config.yaml
d_model: 96
n_head: 3
norm_place: "pre"
rope_fraction: 1.0
attn_scale: 0.177
lr_mult_qkv: 0.7
warmup_steps: 200
schedule: "wsd"
decay_shape: "linear"
batch_tokens: 32768
train_tokens: 111400000
dataset: "wikipedia_en"
Each number is 500 + 25 x the weight over its row's rms, rounded and kept within 0 to 999. Layers, rows and columns count from 0. Numbers have three digits each. The size before them is the row's rms in percent of the matrix's.

# layer 4 MLP down (transposed), 768x96, rms 0.283, rows 684-756, columns 0-95
102:498484551500484446531513523520537506432506489523520468462484490519538481499464509512509533503508510503487535532491525478496527493476559528522531457532495512490459521504538486514510469505500484545495536500542482514506492508456529523482489502488474509499516433476494520480514492517495495523
100:558532471509472464499494454467517489549503482494508540458469498472466527503508460553502508491487543531482507493501483486463530482497453503499502490535510475487518533505467465513505556488530473520513532544498510504500496503507499473495499503491437528526513506519518504511533529506461520500
097:538472537476524526484496485510514466517491539502537477493510512507461570517482490485506461488535528483503476508522494509525490498500541509520503541575537505518485493502489454457521458532488509492517502484512532482519538482541523512536532473492508515485506490522511484482457521465504517527
098:499491494487454566484536507482521514484499504515460521472503533511447559500520529487478529460498500528483471490510458494493489479524480477463484509489513499516503524466490536546486501479515529480458532511465480515521508515493518525504462488546519497494523548528481522517447476492504476518
102:486476532478525456513476488510555505506509459525520470493506489493466475450508553473497443456499438521508496482523524489505499476555484508478534465510504519504536488506518493502455499504528518483510514505511496524500487519516541490490530478450503511499537512446497503532497496494461523515
107:485539445547525508486484475517485503549486510510493474506521496490454482500502535471474471516528496486554521501516465481510528471497499507450505551512470521476510497466474495502467483477429538492471472498500547478500493476504514515501476511533523541514486500504501493528480492472462471478
107:471438510464504548519505448469505508511509522526502469474511494503466527529478533477510522523530531526517486462525502514495461477488487536498505471479523526454534500458465518517526509539521512526524496499509490509526489493501526484523505499534536454454499534550493503540518505499500469495
107:536459458523462568481523490509504472446505506540507520522543510526499478499534476490522457507518501479501491506540532495546519470517502492496489488522526520500523507499498481541509516525461522523478555490489500470473491483526523536528491524509509500542479525537495472546479525496519492515
089:488492524519454469536488518490509518501530513479451472448513518503496484523470560482503536549468498495508474503497539528506503489489492513491456490531509455476484490461503531524494497529497518541484553458484468505506506471509525535516494463518505490539521514479479476527542502493504457483
080:437512546547525512495485477529475506494465509512531490540493540535464478552498550518503503460547501478488498540516522493459519489498492506499496493521494491543483498512488487486482498526497487543490526510509495494494499474507509483492525482524524511467542497518525520477448523487442455475
094:473499451441478491470526502501488495503491463507498498494508495469518486474507492498491532523464489507532514471498490487444516502481482474492463472477468520486501478513481498510525530462557497484486445549475537507529476533520495433474514512537474495480508508464512522470534498466493504532
107:489493486452512530496499531565549491468472516525448499532562515531524520496470539480513520501504474534474481530538465480511508487459518486535518505502452507514532519460526483452513498494484486465471526492484481503513507521477528539520479516528502522503515508506469485515466490494489497497
103:468476506481514503512495469530520492547515480526465449572512525498516461494448506503500498461508492475493523518506522466511440503471505511509484494507487568523491524509495479548524476502491479523478510524552507507538533510526526505511491450481486479489509500480520533498479504520518477471
095:491498519472493473514504474500498511525484539520523463499511494500534490530491514521479516471552539508508527504505519523464522506489506452467493500481516549471485505495483494538492497463480522512467462536471542479443478497485493479527492551508504463482536432515511528525506479540483492463
130:520532483471494463479449490506559522482472503469528528529491510501481526485459479492529484519522497473450516523500491507503491479493449476464507485481495515518547566506467501514515485483482492492533504482478537470519549513509471506493437508482482490464466511472504466534508485493499494527
091:485512506460524553469487531525493518468488536514528530504524516496485526497484472531494537539501504541494516521513488506484457499527542480471477505506501500511509487503549502516523480505464536518450536471516514494562481458492532483470500523531468487515531520502480488495512563520525501469
114:523471528504530478482512541520507518478516515510471537512533473486526515491503559503499509525477534551507505520495463528478501478515486506470494496504501493499464514521515510474578488465481489500529498533495483465515497499486489548474523513466489461491565499533496524541535492525473487541
107:513471519518499503508523521522492456540500457471504491487536495531524489547489470511527517483486482488490476441523514442510510499512534490526515532495508465523496510469469500495494446483490496516497472568516521475514470515515510476534505520499483506485488489518442540549468474532504516521
095:550495482499512470526496501510486522501439484483534560532523501528524529508462520490498502496507551532518478516492510488482501587489432497494489495517503516486510496505486493541530494488480522538510476483554513513505470516508510472517462457508501488493478490461505530495471507487534486498
116:476542504535499514507516508494521484510533524515502480539505484511441505490522495491491530538433523513536478457492522443534509512496527500511485476502474518508505484502565530484521525487541506515514456482492501527493459504541490527491499527470500482522500515516541511542514449525522475498
124:499536499511560498512504517528517507476491452499523498521462494533488521522559518517548503496493491450475456488505504510532472456516479532447494483535509455520476527477516503479512448462495500525500494496508484486525478514520492503492473535518487492505500461486550512503469512480485548469
104:493500489513516526501524475490490496474493505512527525522495468521534493513557547530533509487460488481534523529492512491494461538508463538482450513481496424517511521528492519507500448520463496497510505551483507510499479517482541501495483529487509434495544509518469510486521467519520503504
093:558558473495516512518454477522521446500481500485482486483484494525491470489556542529486495501512539474528516507509484516530500532515510503508501534500504466499509490461520512514468500519492525523469520474465567503477536499471466496525491529493473468525463532505489472468497475533498501483
105:495523498524517505542523471472447535533447489475530525489539456469505507498486505499474512494526502488511492472503519537564535527551525494501529493469509488479495519497541529515489532482484480495473520532490547487508521471518498482518480500462504554492473478513482525505489448510497529492
097:511500507486507463524516454536476486443493536498466538526542539479509519487492474504510435462526472489478489486496495454497462464489501461489473446461500498490511525500508482502507477541499556515505479453478500493464476459494502510467498514545495543491499496495509486494509495495520509511
092:534499491507453520466524457464561520497478479531520490511527519498526546501523474465477549478528499506491532520511499528496503519486494490524520554503507487497551542508500528532512497476514486475530488488475501521512450486529461503520496501505539470521477460482499447474518521501521505474
110:480489479484538485452483448488491509511440478495492514485480496495513490507509472448500483513436475490588451495467486497480505484525508502463511506506520490502515523530482513496537532476491514510478544482480492514517496493487544517501483521487520472540491486522533537528462496514494466505
102:486467555504495509491460497516519519514426466524519480483519535526492521537506502488516466514527505510509495515491477553440488475540495486524502502500471479496502526496456502484489493495480524448471535477505452511479500477503516519499518471461453504521491473503486484506463500476497545461
100:461527556494500519502511475484490447469510466565475483495469480531495499559510499477500508526488541490423492485500512501496503523549486513503530516473520502505506508494511476513499506527510458497500468513490480461484484468489502535492528530505464467517490484493498451463483519486465526524
085:502464521463442500490487512530559508519493486523508491484557514501519504474510456500483486481523536460492462485549521504493507535499469464513491501491494555514511505481482558528476528511531496498489498478519496513488473516488501493513465493495500506478544511480442470568489511492531498507
092:508494504524521513506486519484491555526467498462478532491486515469529507474476529503483453474497496550546463511511504469480475490492508498484504512515497485511500470466512508528528476507509518510558494510499499498489520550509513498501489474492517524455471487482518452483436518483550497578
115:506473516545477521465521524483454451536527484508482467505446532502533488498520469495514482507487535518505515505493508528509484496539505503473505489523462491518503483462552456498481539536493459490493528457491470495481506476485532556452508487504482479535512508522496472518465515493506487463
107:542502485434511474474486501495565489515495534499476443506506485468528513478521508544490520473474530479491480488477500511475515500484469542523491450464503479479541481503512528503515472473513493479512480517476506518524493521470546517517506495514473496529539491490468532523510538474488536545
091:498472483481532529507495442517508466534481523527497547493492480464469468511540449504506484489541504478492477503509471482479468443468515511510470467474465471452524455523474510524509534501517516515497503475482507486538481508497526530497519501480507504543514495457478497525475509489488483549
090:507525499495485516512512534479525465515538536482472483513530542508501518505512487535495473519453509475517511523493465517511544503472487521508532518516508501541481513500510566481531499515539466503483497517527538523506499485541535504558515538482519496494525469495465520555467498468458529489
110:550487525502538518511530476513550503426493534532485523512493529495493482509543514474493501520499481497498475537525520470549471512512527458463496472480492522524524482549459554487508496504485527480485476548495482508513507497549497523491500478473515487513540485537469521503499478514507492494
084:454501503506491520540502534505492481499496501509518443506511501543477484492483520517487481471477482486545469547466496483469526499526439532478525494539535472528490468482543483496514501526498465478531495445521514511468452518540493521468537518489527509495506532526484482466497476525510497493
098:493486459483513498524464527479501477499487478516481508502545520469464507477451462525524498477486480519540502475459495492489519516537483443533494494481488545510517500570497504501505553478503475536452484505484519514512503511527525508479529514521540505459524495450510480507492525468533514497
094:515530519489490520479478477445494500495500494507461488508502495472543538506510477493491517512470527537545475515521525525441493505560522470489437493486519474501529520504570500485503516503504533516486502498544513496518492477483530533508490513525455510510473543509514491456504513529512542487
109:496503495461476477508463508495516488504473481510445460486529502499485501461528508481511488467480478474526524525519495549483468490498489518503493469506502529507515497521514544472558495485543531538490511448470528553550485466514486538534495496529525454464484499499496487494523484475490467521
115:506531463456533486546464508491500507514483461521480541514571464530491448498503505527546506477510452521513486527517505500525474480487530501472515476528503496490511510500547505484539513539491445522509491509536486522483468493510498533522503482536500475534470518507467522481509506482502532513
089:465509512534498472479510449524502531482510531512524500492521472499455534517465493515530475512522507494497538517511478515476475483511499528475513452524516525536503548521542505478508481472488464504539499539497470512506508512510535487504473511515507453500454501536459554493505530539479466538
080:513484468512452432523506504528456491466512497520530459465488516497481501521495520489521493523496476510525487513492527493477520583469520489477483469480522466503477474558506456513521495465472502500473500524535518486544511533545518469503505511493498523483492451491529518478506509501483504496
086:516512489433512504519463472512510508493492511535502510468491548514509537510518519495474452485505480515476515529544462459488443470479468537481469486514494514507538490492474548544497501536505510528478519490519508527518499474487556490487489486480498474473526502491549462488480506511520474470
097:508476536503466436542485516507484563498486469509508525499514481468491473510472494512442491488515522518509482462514565492491527511495490506525488533525521490519529492500512463524546517511516485498546514504482503532496504522482430441517485510514502540515486467477506495468514487517488489502
108:491474444512475494495470459507525492482537500462503545496523516489485535555502536501474505539482504421475514505485496490521553498494510475463465564478500491489515535460491503474467473480494505505515505456494489484496524465478467505473529512522482489511489483488486508507515537521513500474
110:536488510528479496505524531515490505483542526485469529490526508460485504481479473501467523456480468465523491528465526478518512514460486525456534515475508491436496468515469482505483548494492444514496502488532513474502500476474486501500448479532551490485506497453513514476503521477482467514
090:546510471467463504526463567496487512476503491549467496537504516496494530516463518510529492546472538475530499469472476503513511509545528527522478492494486482490508534518505471500473538491496485494454457465512494478488498502436463467486476505506497497469494526495517497498542468479501522489
103:487471547507528506493516478528508482477497486489517505510518495493518531464474522482489457481538517480491491557479499515477484490488523484500477455544497516552480513499532505502451466506505533479465453506460503504540519491545522536537495500517520495465519469538467492488496567508502505526
083:462550528533508484513519536511513499537517496471493494489522488531526498480501512496500485475522512466530551518510517472558468488543459451534535492464482527470499518492517488497458476503485518508460510542492484505548459517458515484463483502484491494493479494500522504511451505489510470459
094:499471497509511541450527507532437495523551521495502513517545508488459511497509492528478514490528488509531469496525534490468511512503487477495523514558495506501492543470514537499493495484507465514511487471513486523513506462502527448542500487489494485526430500492474528516471482530490532457
112:478521522527493467506437534461522483518467473496559498487466496502489530495508479529502491493514475509529516465506470542489484472480487528472499494456540515494478538515518483509548511506504474498464517523512505463507477485531497516523517482492506475452537523485500543557514462521511481532
093:474464479495504510519480468471470501513503496512457524433477511548529442526509509531569506462495536473503538513508499517491496512524512481508529495508490503524510473497534517506517504497484501549451493506539496488540537488469551462522492462473515514467484510470507490481505508480484489508
115:503517495524532448489465510468510475461533488489522482516517511479500495483518512465514476491509522470497475489476470533564472511509538551512523506477483488500520555505527481492504498553504529497503489477506506513507524502472478444536490508502484504526453522524537482496483465511553550484
101:502505486498462474499492483502526489515498502501505490503548495508463468506496501472519543500559468551485518502509520497449534523460507514499478513496515537529498543460482463472516486436502510493514546483544498496495531529495450513497493453531496525482520473481476517537477510515532488538
082:512486480486521544551477510482539489542514517513483521502515542490558498509502511529465502458500507473524509494512514483582487508514543525535529491510504511518456503523460505500482497481505527531481522519498543512488522533493488422485469478510488511495489497469469502500463497477520487509
097:454492537512495503512518477551489498507491504450509495508457500508507507493481509494485478472538548549498494506478514500502522487536473498524543554497546475490482521469494468529505509512513491541487517536466488509492473474510512461520478484512480494482498490476490536531495469497432447452
087:502491498516470569514504496486464462507521468503518510515520510506538534492500544526511536540488486460483499540551492527549495457514494484508478536502527462522460491523513519500464485502520473471500508521484508452505497493467508541447486507494507462498531515505517510537518483497550507480
099:473442528496482483523521483468498528486466496556471483487513539528503488504502504464492523486463505521495531510499541485479506483520539521488422500520509491565494482494491520501548481478526486495508528510498531510496481559512486548508534495487518506505549486479512489497511456526519505494
088:492512491488465493512480541501537486487542520517503500519477517508518494535520542527516517494514484528530516520501504460509475512486456464559433496482479523488529537476475502499484452475523519496479473531536469522544487513509523460484510477528487498469482500479536539471481547485511491480
108:528552503523494516517448488417565500492496518500503504481495456503479483496483534463498524504491463469517504533499512492504488491489541509538504501509506499493482497536514484532542543512527513505539554476520473513498545522496478489489503486476519532455475538491505459497497514491472487503
102:501485493547502475471494539489489521481483497531496482464496477485504500518504485491482542498495519512527508530539532478515531522492506531561485525498510449534493550518501491540507503535521480507493475554532464492502528527504475482520493474506522490445465479479512506510569485493481517550
112:468489518486460504531483503519475437454494537522469486506506504563492512479455489458533508457504509487516489518498464517529504493480514507527489474513521519509524473535496454524521468496485558484541506504443489480534503486532497508469499492508509480516538521546477498503530499515510524514
101:526527533458516554498512486484463463475515489460530477516463488507524449529491522500502520544500528477508491536486531510534480488530538491517486496533503516457491475518471504508499476480472472540501489563537501483501498526486525512461486521529542490518545469493492464517473490517504516492
092:447479511521470504500493487486441457509481491457505460519513528451518493504487503480508493506497495485473475487501510498468513515505522497439479520518486471543529540476505457514514509494484516445496536510475510462470447442512476522489488441492512512497494506497509504466491530506527513532
108:514507484498459503478448462499510540503545492514476510502465487457545513530495525470516539512494505516472523504512500487467469510512574511515480512528523516478483530542529515506484497492517509499453484547500502509517507493499501486519520461524499507501478494531499436443500508437496490501
092:461492462471488510501564452508484540515530479485487497474493460498512505477447526478476501517502487500492511490491481490511546514535520481519470551475499502491475507551488488511462481452499479478495558505496512457500518491504538448515445484484470482486523518497470499492482489494504541507
090:510529556520484524509491541483463486560498489472450462505531512522472532493502512513504451517472529552494479479515542483498530490479528533513504505503482515511474522474484509518491513540508498478509548490502461520522544497484485523479449514489528505479540498517482514503481484460530495462
102:496508496517511536532504476455510485528527517483519501471527461514504539567466470512510517526503532488530493453442516492523533529507463503507496486531490486532501524542500562495456532475526483506486509502488487514523503482483515513499533493503498464508533530488468476502509483550477536522
105:501501465468529517510532473467536504524510472499487528459468512481482527513444489519479502493479537540513484452514496509520513462475520512468524484493492479519528450517513542536520500513566519484486515469498462479483494548510481540510515509513511487512486527488518567533500518498502485512
086:549490525494525492521520501498492524521520469545494492523516515525491519513484478451547504544535491470473488485517492451515509509493505484513506531505487486478476521470537490520498524520444545511497481520508469527503472541515503412543521487488552498492508502538504501489520531473486494498
087:465515506499498432554529499448481488459508526488513479512499563494521514494467539508507516470523502528510492537527564502487521520517502500483543453490526495497529518497539517487500490455508517483498503474526499505526515501517464509494463488485508498516490492502535531493557531476504514459
088:533484537515474486519498489500522507486528454508502517502529539493495495520515507477526512507525523509508551462514476498505513476496465510503503469519565535478444516513485565519466496465518520498478500541511466522530484475477508459507472485492480492436507515498498481499491550480511447488
# layer 4 MLP up, 768x96, rms 0.286, rows 685-756, columns 0-95
104:522525543497516517504482508526500510455517490487473516476479492514496492444499542506448486513477502511538476514506505542535488487483452540485479470503492529491471446495472489477462524473490513490432483469513479465463524492496504539482504520495547518463511510497475505478487491552529501512
099:568513483509529499518495487489502515544533486508488451487463491538512501447497475518498500453450514541481489561477519463508478476517454537483506491477507508504533455488490530512467504511509479498508491522501512516475520547491510520495484493500512499493455537495535525527557493505507514513
102:524453507480550535487508503487473518497514512473496518502490512507478521516557506496531463486469515475503496454512495499484495517477487499483448463494465526542520492505530547489502486484475506516485561471509532489541507501517494539534507479551448481500490485508533463527483531484510523456
105:547484534527513522506491506497510494507500507557509487505490482509504500540472443474506492486503445472527485535523498480483486472514525478509521489473537502523527458491494461493498525488529470466456476513512477489509499537532518494500467508520424522533530539490494517549551502508489507503
105:522528517500538506510510486551505497536464479493490487493493505474487445528487525454510515502486500508521456504517495503465494521484453465469518529478464512502472533482492467498515484516480519488444506542465464485485486535534460505460489512504467488547485533529496539511472485525523457490
101:509512523435501474530482501549471511508519493479487466504491463464474494508492452521515477524480488491458519518482500529484473456437518482502462480510480545492535478473502535467508498473515508462515525530495477450474503529477529500534469498493462480527496516517498487465507488483537507503
100:537514517548486527495481533476526493471479493490506496520500542468528486529534544476521512519468509525471504520541523513504486493490507471481527470489480485507462544492449482497535493463528468476478505522496460468506497457518526483483509543532526477525522469534501497485478564494500485472
088:567530449504502533476490492493519525485484487533522496547464455481493515534525454511490459488538489524498501497507506475535500476486458443494512515495525483494509499492510470490515473499510510508514486464503528486494469498509484466461516495503478492466493500490529491465430513491524566497
094:497489466509514458493491484448536442510518461501535484471473513532502511472499490489423526525487460527521520474499467493550458488522475509523529492462521509484529512495479519485510485517496495529509523468460486526511510492523481471538475499511480459470469486509475480505533474496530509498
091:452526515527504539483496493470495473472512497453490476522476491499489476494498465500503463475490552436522471498508533505464540480480508524509490506522538476510502513499505544504523508502495469499551492478539535451476469469496529474527497507492504462497441546507531488497496521489516471482
096:517515516496473520493503485528558435530496521513545506493516554501531501525466496528504518444529500527513516520529497523495528486523477480483500534496485499485533501514518507446495487497483479490516491509532488480474478553471521526522497470538519493486520486506493479451515528540535507555
100:513455462510488524541468527530499511482538463472558535491500493477466502503489506482512495475520485534490514492514491514518482510470491525480500477479494480539518534497504540487520492533504480494509506475509471507466488453509490482559493470448518493506480497569490524473477541553498472494
101:498467500518480515466523523472516447471545476496476506485427520469518540504514544472486507485488512475457489532464537515480503502515511499502484485448499490477478466492517512523500530503474508508535523476494451489510484497520500462471490533489553543525458486529506502503460517520498512501
111:486472452504494468440462490505522488464510490498489455487490457543482484517483477487510484492479480521487551575492478542467473498519475465487510498548496456478512496498518502486492498518493517486481508518508490474506499507525531499493492511518528497491506448468456480512512528556543505528
094:529481493479512531485447498507491516463493476535512494525479490513469503533465506462485453471497562460531487488476474531492510527542510475537456461471496489509507510541505483502504511473498488516504503480498527532500512495519546492520481502528447493496515527556493470504486467479540495463
102:498542487506555479479453531520522512504497538503533448496494505480480532511493440512516541493519546536489493504491510520501502470472525527485516475478519490509559500520472463473504518501452529506494452484488534468515487499449514533500491480527524522510536506493497470507536530521499507493
098:495487482519490506482496456484474456485500483503503469527485477515535508470515531503488510488469521465511473491487453523484485451497508516498476505498517499490506512535499473557504562496562512454507525445481463455533498464514461489467540481505500489522476483505493526532482537485522492480
099:477482509508478510483480512460506445469516513519519529514508515525499488482504498490516516475463507496510490494484481496532494473516542480530472490461513478557499548470543551506465490483543480464504479520464484485496507501523509516504477541506506542523528531515529499538517559505502544451
103:505532501517553510498546487466548526487469523511498480526508548480496490516512476491462526464480478536486486523495467497494503483463515486501505494461501500532506480532510504520467506506472481485491479484469488528497511553519497540499499515505444496512490491430470546498509516479537452458
108:539521500514519496486516498514491471517519558503487495519502556531488504522498513530481502522466498494465524532512514505501505471533505497505483502513503449537524522480481453488523509491547454476517497478552444460504539487494456515502521476534504552521476507511497500478534501553535497495
107:520511507503486504483559488510478484464501536451537490542456518444483472488521507511554493536497505483496534488512509524504494466557522512482482494491492519498493523513496542527535518552465482498527500505488495491514479511508497477577528514492525516512539518470493511505492485549519522500
087:521485510495525501502508492498506467508512491483453505539481492469451526479472430556523486513482534501505482509488526501457471510510495475503507509486492485446512477539470458506448483475470532487535526517496533511489512447497537471514482504526489499515481484485459470465475500523519508539
103:474459481468471464473486486490500512496519543496496519504506504482446493499517497520532524476497521511519441498487497519534473481525494501525491555493534504526457483502487520494538490547482512471473552472515538463497534471468523503530510505489553500521545489543520470478476489510491480509
092:502482494521453480504530530465500502493531536490485520484492487485495506502460500521513500486484514558501521463504512541510459480517481513458470540536524502494530464478509470506502542520512472529490494489521514498468517557529545510485510486501530468459484531485498462558479516522515553511
098:512460537501525529482454499486442503527478531473521493494468540498521536518509504512480494488481491529489475445528499496470511498516550502505491486509498539454471466482456500485490466501551554494536514477514485502444489525492536507492499527501515508496513531498499512476441529482495509506
096:473489542493469519476488507514517492481468525467523481505509508479486465518546515504512480491480516531483505529485497492495525479579514480505504529479523503501510467503550519489476491522493496516502481491507512480460514537458538538530497476520535494549495494523488524462458509488463479576
103:510505480513550489481533545469478489478476534509495520527458511473484456490529509505431484493483486523519478445536515477546506493462494512479506472496498505492460501496466503463455472509524480518503534509480507503520496499556553479505503519536549477537519489506494514479489523487512506479
097:508510492507515538464513562514548500503477498491503518462448501502501518492486480503511558483452491480490476505481523503472496499490512522480500578514493513489497466479514506479480443556490483459517540516490522493486505468506506508541485469534493479485509466494512537540466512492524507466
095:486475499533500508495543545463442528527451476531507488487488498526496479524481435520538501486521493533527483545484486491466496523504509479484511533461498484527497516484509470503553485507530460461523453499502496511474463533525499500504538502479532528502466477521525505495496477489504495533
093:502489517540461541530490527509493483527563529531509507479477496496511470523520513479484438472517466483497542482503533537472493492486499475509501474478502488506479496525494516494492528482486529475520534500481519497529481499565532479483520551526514513541526467496495442496515536531525510520
110:533514511509486468480518494504492506489459473482475513577497500468490517524487510545486496487493501500479511493534488500477498426500464446485503527478510503490520498452497479481495532486493526471479478468538482486467500484495505476512509465510515472486528504494513508526437552490526558525
109:498461539474492532482474498496491507462491521518520516503506515470491445468497507510481501475476487522513527491502482538487547479493535530505523519503529472502522492492461458491493513481558502504503513456519448535523473495511489495543534462484530457497533514513501441479461527541494491515
085:502502477522471503509512495528492449493507488460466516482490531498490468529512516530486467516481516488525540479471533543466553477498493503488492482551445497477512513510515518445546483529518487499536498519527503519475528515482462465523485494460523513502480507532471526476549496499528528528
106:502521554507544493494504518494491508508471493478478512471510491522506470482500451497491506452497479476517474511463496504494507475557531506479508485495508484505538532442472499506499522468498437499443483474493504531496465528484457471445479484483456512531518484497469532470480487499511532510
104:503497506541480509513466512515486488478537500449498515482485473483480496521488538505505464490549501507485511437470475483494492505495452541517504503446519510529523517432487454531453517526470480471507537514477490491518498516480527476497492470503476521524486514493570501496483491512525476494
090:520496453516522520490478482465544521512482463454509530511501486499531508496472455502538485498529476511491481505495505519535520502535505488519493488526476523472513526538514480508467474475519530505524509500504483470516512520497464475495473509524483466497513416491524560480488556465509519537
101:493462544533491509465525467507511449534501485519493512516480494558517502472502495528499514497546496517491518520523488484540509511528470495487528531504470467505494509449493479534476483538528504513465446491467498487484461464474484491466531502520486521523473513490489492486578493506516536492
100:506510504560495534496501482478549488488428518459499562524520464482474521499462484499486467471493512495509501496522494483507473527474455521472502541470479453523517526493520536518508501467464506517495480493461539527478522513505472463476504500474481500508506522500485507529506524521506539533
094:497459461456474501481469550516515481513496523502478474500492537507513502528514498471494489417512492473499493488499506489502493509472507514545464460457480478536531458477492497502517465525515533516519493463487523488500487535469505537503485491518506510544483461471502495510536503489545445477
111:490502517505497513518499432512527515470444506491482467465436461448500504509466491568467494501465470532439494482523509515519485452529486498495479497492517486521546489451524499506502487475495529493490471508509503499505533480502512500504512476495463543468497543516490502492498495512512509498
097:510496495511512488513497561478501509492459484461498467499474481468487488494493516474483498453495528539530465496494497454524491524491501497508494524527474559520490454492448462481474519486478487523460512485483516561495490490542476486463507477463505515485476462489513505536523501537551519493
098:489479548501513478482505514498483556496514483472472479501495521532487510507486463512462484498450470516533496516491520537465501525455503528471476479449533518513499486505501529487496505491532513499520515499563517504480532487483489437534483496534540555516450463518501520499482474483521499500
095:518501520521512518506551503491489545511464497514498508513504478454521438458472519462503516473506534528481552489521439475513514497494459504534478567536517509523530485481497458481502507482514495527534478469500476484501463512493460524498523527486519501487474525501523496495508482537508515530
110:527467490482532499472483501498488454504457536477523516501501509552505490517504511511518511509463489486533488492516469514455514495510499507457512489496508500554526536493509522482486483536491435524480544473527503503492487490499525532526512524516478506496556468475486560513477498462522542450
105:517484486530468502527483457429535500460477496480507509506478477496514552481469474522505509463509477502468528543484484510516472493552525510538514507512513500532456489481517481534478483514506494508460482489494482485452486504512501539454531489479518480520510450478497503520477461500548515484
104:563509490510472486489530497521528480504505497483483486514471534499473509448527499485491460510469493509521481498475477509472473516500499559445477473513482477464531494512493507470501516476499489495539468546504462467461504475475466476531518513493555468505495536456495503478511446525503487513
096:421555542512505503481523462486539491508516477549531483471464463504487499456543513480492530484516542530514494516545517486501522510516515478488475481513485495517529493536520480465475482515509470484509496479519479485500517517546542491475525484532497455489507506491472472489529507525500491475
108:466505500468533448449498501471513515506468484512526529510502566491507522506519487490492496482495490516528498499517483517526520483449490494484525518519486565509507503523472496447496445499478508515482523457510547491469544503513460480512498456474534500498459483477522505486485485469525500458
104:518515457468516477499450531522515488497561486463482491493497535509520508503511492520548479473485491520484491481510536538453496504490532540472487494471534512492486467499531524469461465490486470510512489466527502500490492528480504432541513564476503461506508498478482512507505460482485490496
101:536507503525505518474511506478534509505516499477497509515477469515526447502449523459484473506501507499522526541524448479510497473482458534491477492483503447531494490438491519520505497522505483517513489515467478564498528535452464484485485519498519492480519460474471472509486486479552481507
104:468450503526491537487474513492505524444512524528513502515481488520549512496486510496478512473531497519507503533517519520523481476540536517495491495490471470534517528505509464524509486481532482495464472471498532492482513454490490461464551501489447503510479456484519501482509446542542470493
102:547461496480540464455506518491492505471465533476508435479514479507544536503493508531488546525518484526497487502523510479483513487487495531503510443534499526502500467488506494526464518532519488497535496516497497510479505455545521533464520511512484494502494491528452497490510540537523541472
089:508504494509536487480482488460482466510514514478514498470489550550499498520481459463474470487484507474520540491508466537507499452513522543561513479486472506487465504482526469532494497474495546523509486451504476477516499512438486522521503462495525469547518492526515517480504501503534487515
089:523511503479487517492474462487553488497457517501488495519486519510502489507519490505542528453484500490489469526472492531524491536439502445496443518476552481511511484519532512525500453470472516501502478504495482501496537476493506486517527556484477476533491493525471484511449478504502506553
104:501477535528515509511529491481507519530490529502489507499525472483502504501498499458515519523509459515453489493487513469517470471542477487510487489496499430527487529531552482508471482513497482515520455501476444483488515560540535516492514490519542453505502504498528495487508559510515528462
094:505485535493499488526505515502569512502498500461527493483471482473518478499502454491521494516458484473485525501538536514440521530523478479477493512543513489465469494511511496497520492512471477481516538479540515508514477483529464534472548468507453510499474463501560497485508498512507466538
076:510544505490497476503475508514545487548521506499459478501515526506488489538525503531491551506470473503468516492497485540496488456498477524520510538529520540477543469532452538475447497542463506484539484476514514526517556511457519519502474464510517504523494516491479502510517493501482485520
098:562520455490542482471479470530510512535493493453525473529490493513553478494467507485543487492531494495508470481503519494503521503493521501524518504537474521523492550524445466506470487496456493503529481525422526511483502492530506461505489541508478510509512488525475466490481507503496520502
095:505487505506526484493487525473479499523515436512504481514478479510471475518508472495517498530478467454505455474483485503542506496541456522508560470519482486503494455501481487528479497467472493466545507482482515481488490533460501533503474551516541518493526504512470500520486447474498453517
103:500463473498434485495511499543504525469494505506530460494498512458497502466521523504458469485533517468481499499539501542514476481515442522487515514483499503511408506519529514466502501521506521474487480498506515456487518497499493531492536519492521449501482491535466526515508500530468520501
105:509513466510474489454509539513531515524474457525504484526494475488497503470473522490488482503502524524504530550486501526516483477475504502475474503557509459513489473459527509523527488537464540459468494541510537476501508495486459520429546517501477494496491516456462476500508513513513493499
091:510548501455503535485495510501490467487506537489512499539505500533486524491499526479502480437506501529515473544529498553491518463481472537499474472505500446573509518515518501490519508528512470497540519508518525518544496480489502512435519506527478495493525517497472484491522526515503497544
091:500501516530465481474531484504469498495478468448510464494462472478462542481522500480525510514581518511513526456506460531513518540485501526500524538490503540495492506480506528521477452508516501530486481538459489445474499527504506492472511524490505516528491453488517500515496488534488505484
096:492506551492505566439467493534526464519482473507480494496473519518474478476494546487512483507459497452459467493488495479514494465506491484467503495496485488525526505454482483496482542493469521504531474506504521483475504546507517522533518500513486510509505483460469500449448533481495530508
104:469523487494549476505513543465441482495498510491510508489519490488469522435467506531499548493486499527498499490503495492479493482508434500520492538477478498521534524499447430459463461532475518500486521499476531498470499514511528518484495490493480503513493508507479560518490471500499510516
101:504489504553532551484520473517498516473458470478499484500476484438455505496490475469460509464485521522501569492501508509486482468476531499462500471511503486464565487508485532508525513482519513474474493517478497490528469489540515503455487519522511473508516494504517549472531493500516485516
101:468535523505493470483471453533495474490527536491501539506467505519472438500462491475483508493494492520492520518510469494451525457513490511517512524516534533556496468459504468508482501509464459497478489493425473559479507503508483502522494499507511506504513508523490481499459481533502521475
098:505452516500467490484517548492504484481551527502509482516497484526524498483501466461503513471511505467533491458491545505497503440541494495524486507491472503480501503488504484412475498544489487476494523488491479486488474519445491487508478505495533544500504504501494514461540438484528494486
101:464469552504492494475513481501465554516466506517489505501475480500461476446537527488504524457532551477489500500535495519485471497514532506494478513533529530477502567502443467485464515506499510501504463480483537486458493498507496539485511512502504492500480543533486513524474476515511515477
105:494497462479507475478522506546549500456513465471484515483536475466498446533481445523507468471505533461523474531476487511516485492493463479467482487523480496494486502498510492485522476522494446505499498465494550498499543500472522493518507503520536498494535517444521472509466464522508488488
098:508516525494495493472498488504552510519459533498484519535500477491525493532510533511545518516522504466467515554491488495500497512556495490492467506556514484485539449479511475492540500462489513506464494443515497494504512515496533471484478531522512509487536491496498493427471478487553501498
101:501470495475482486488497517486486505527485534520479501476482489509529538476500468525527523474494461499481496494544568514455475511519525473480486518510488483500581462474485473499542538532524515537462471486477535485481505491524485485514508540490488465527468490474528465498521490501508533518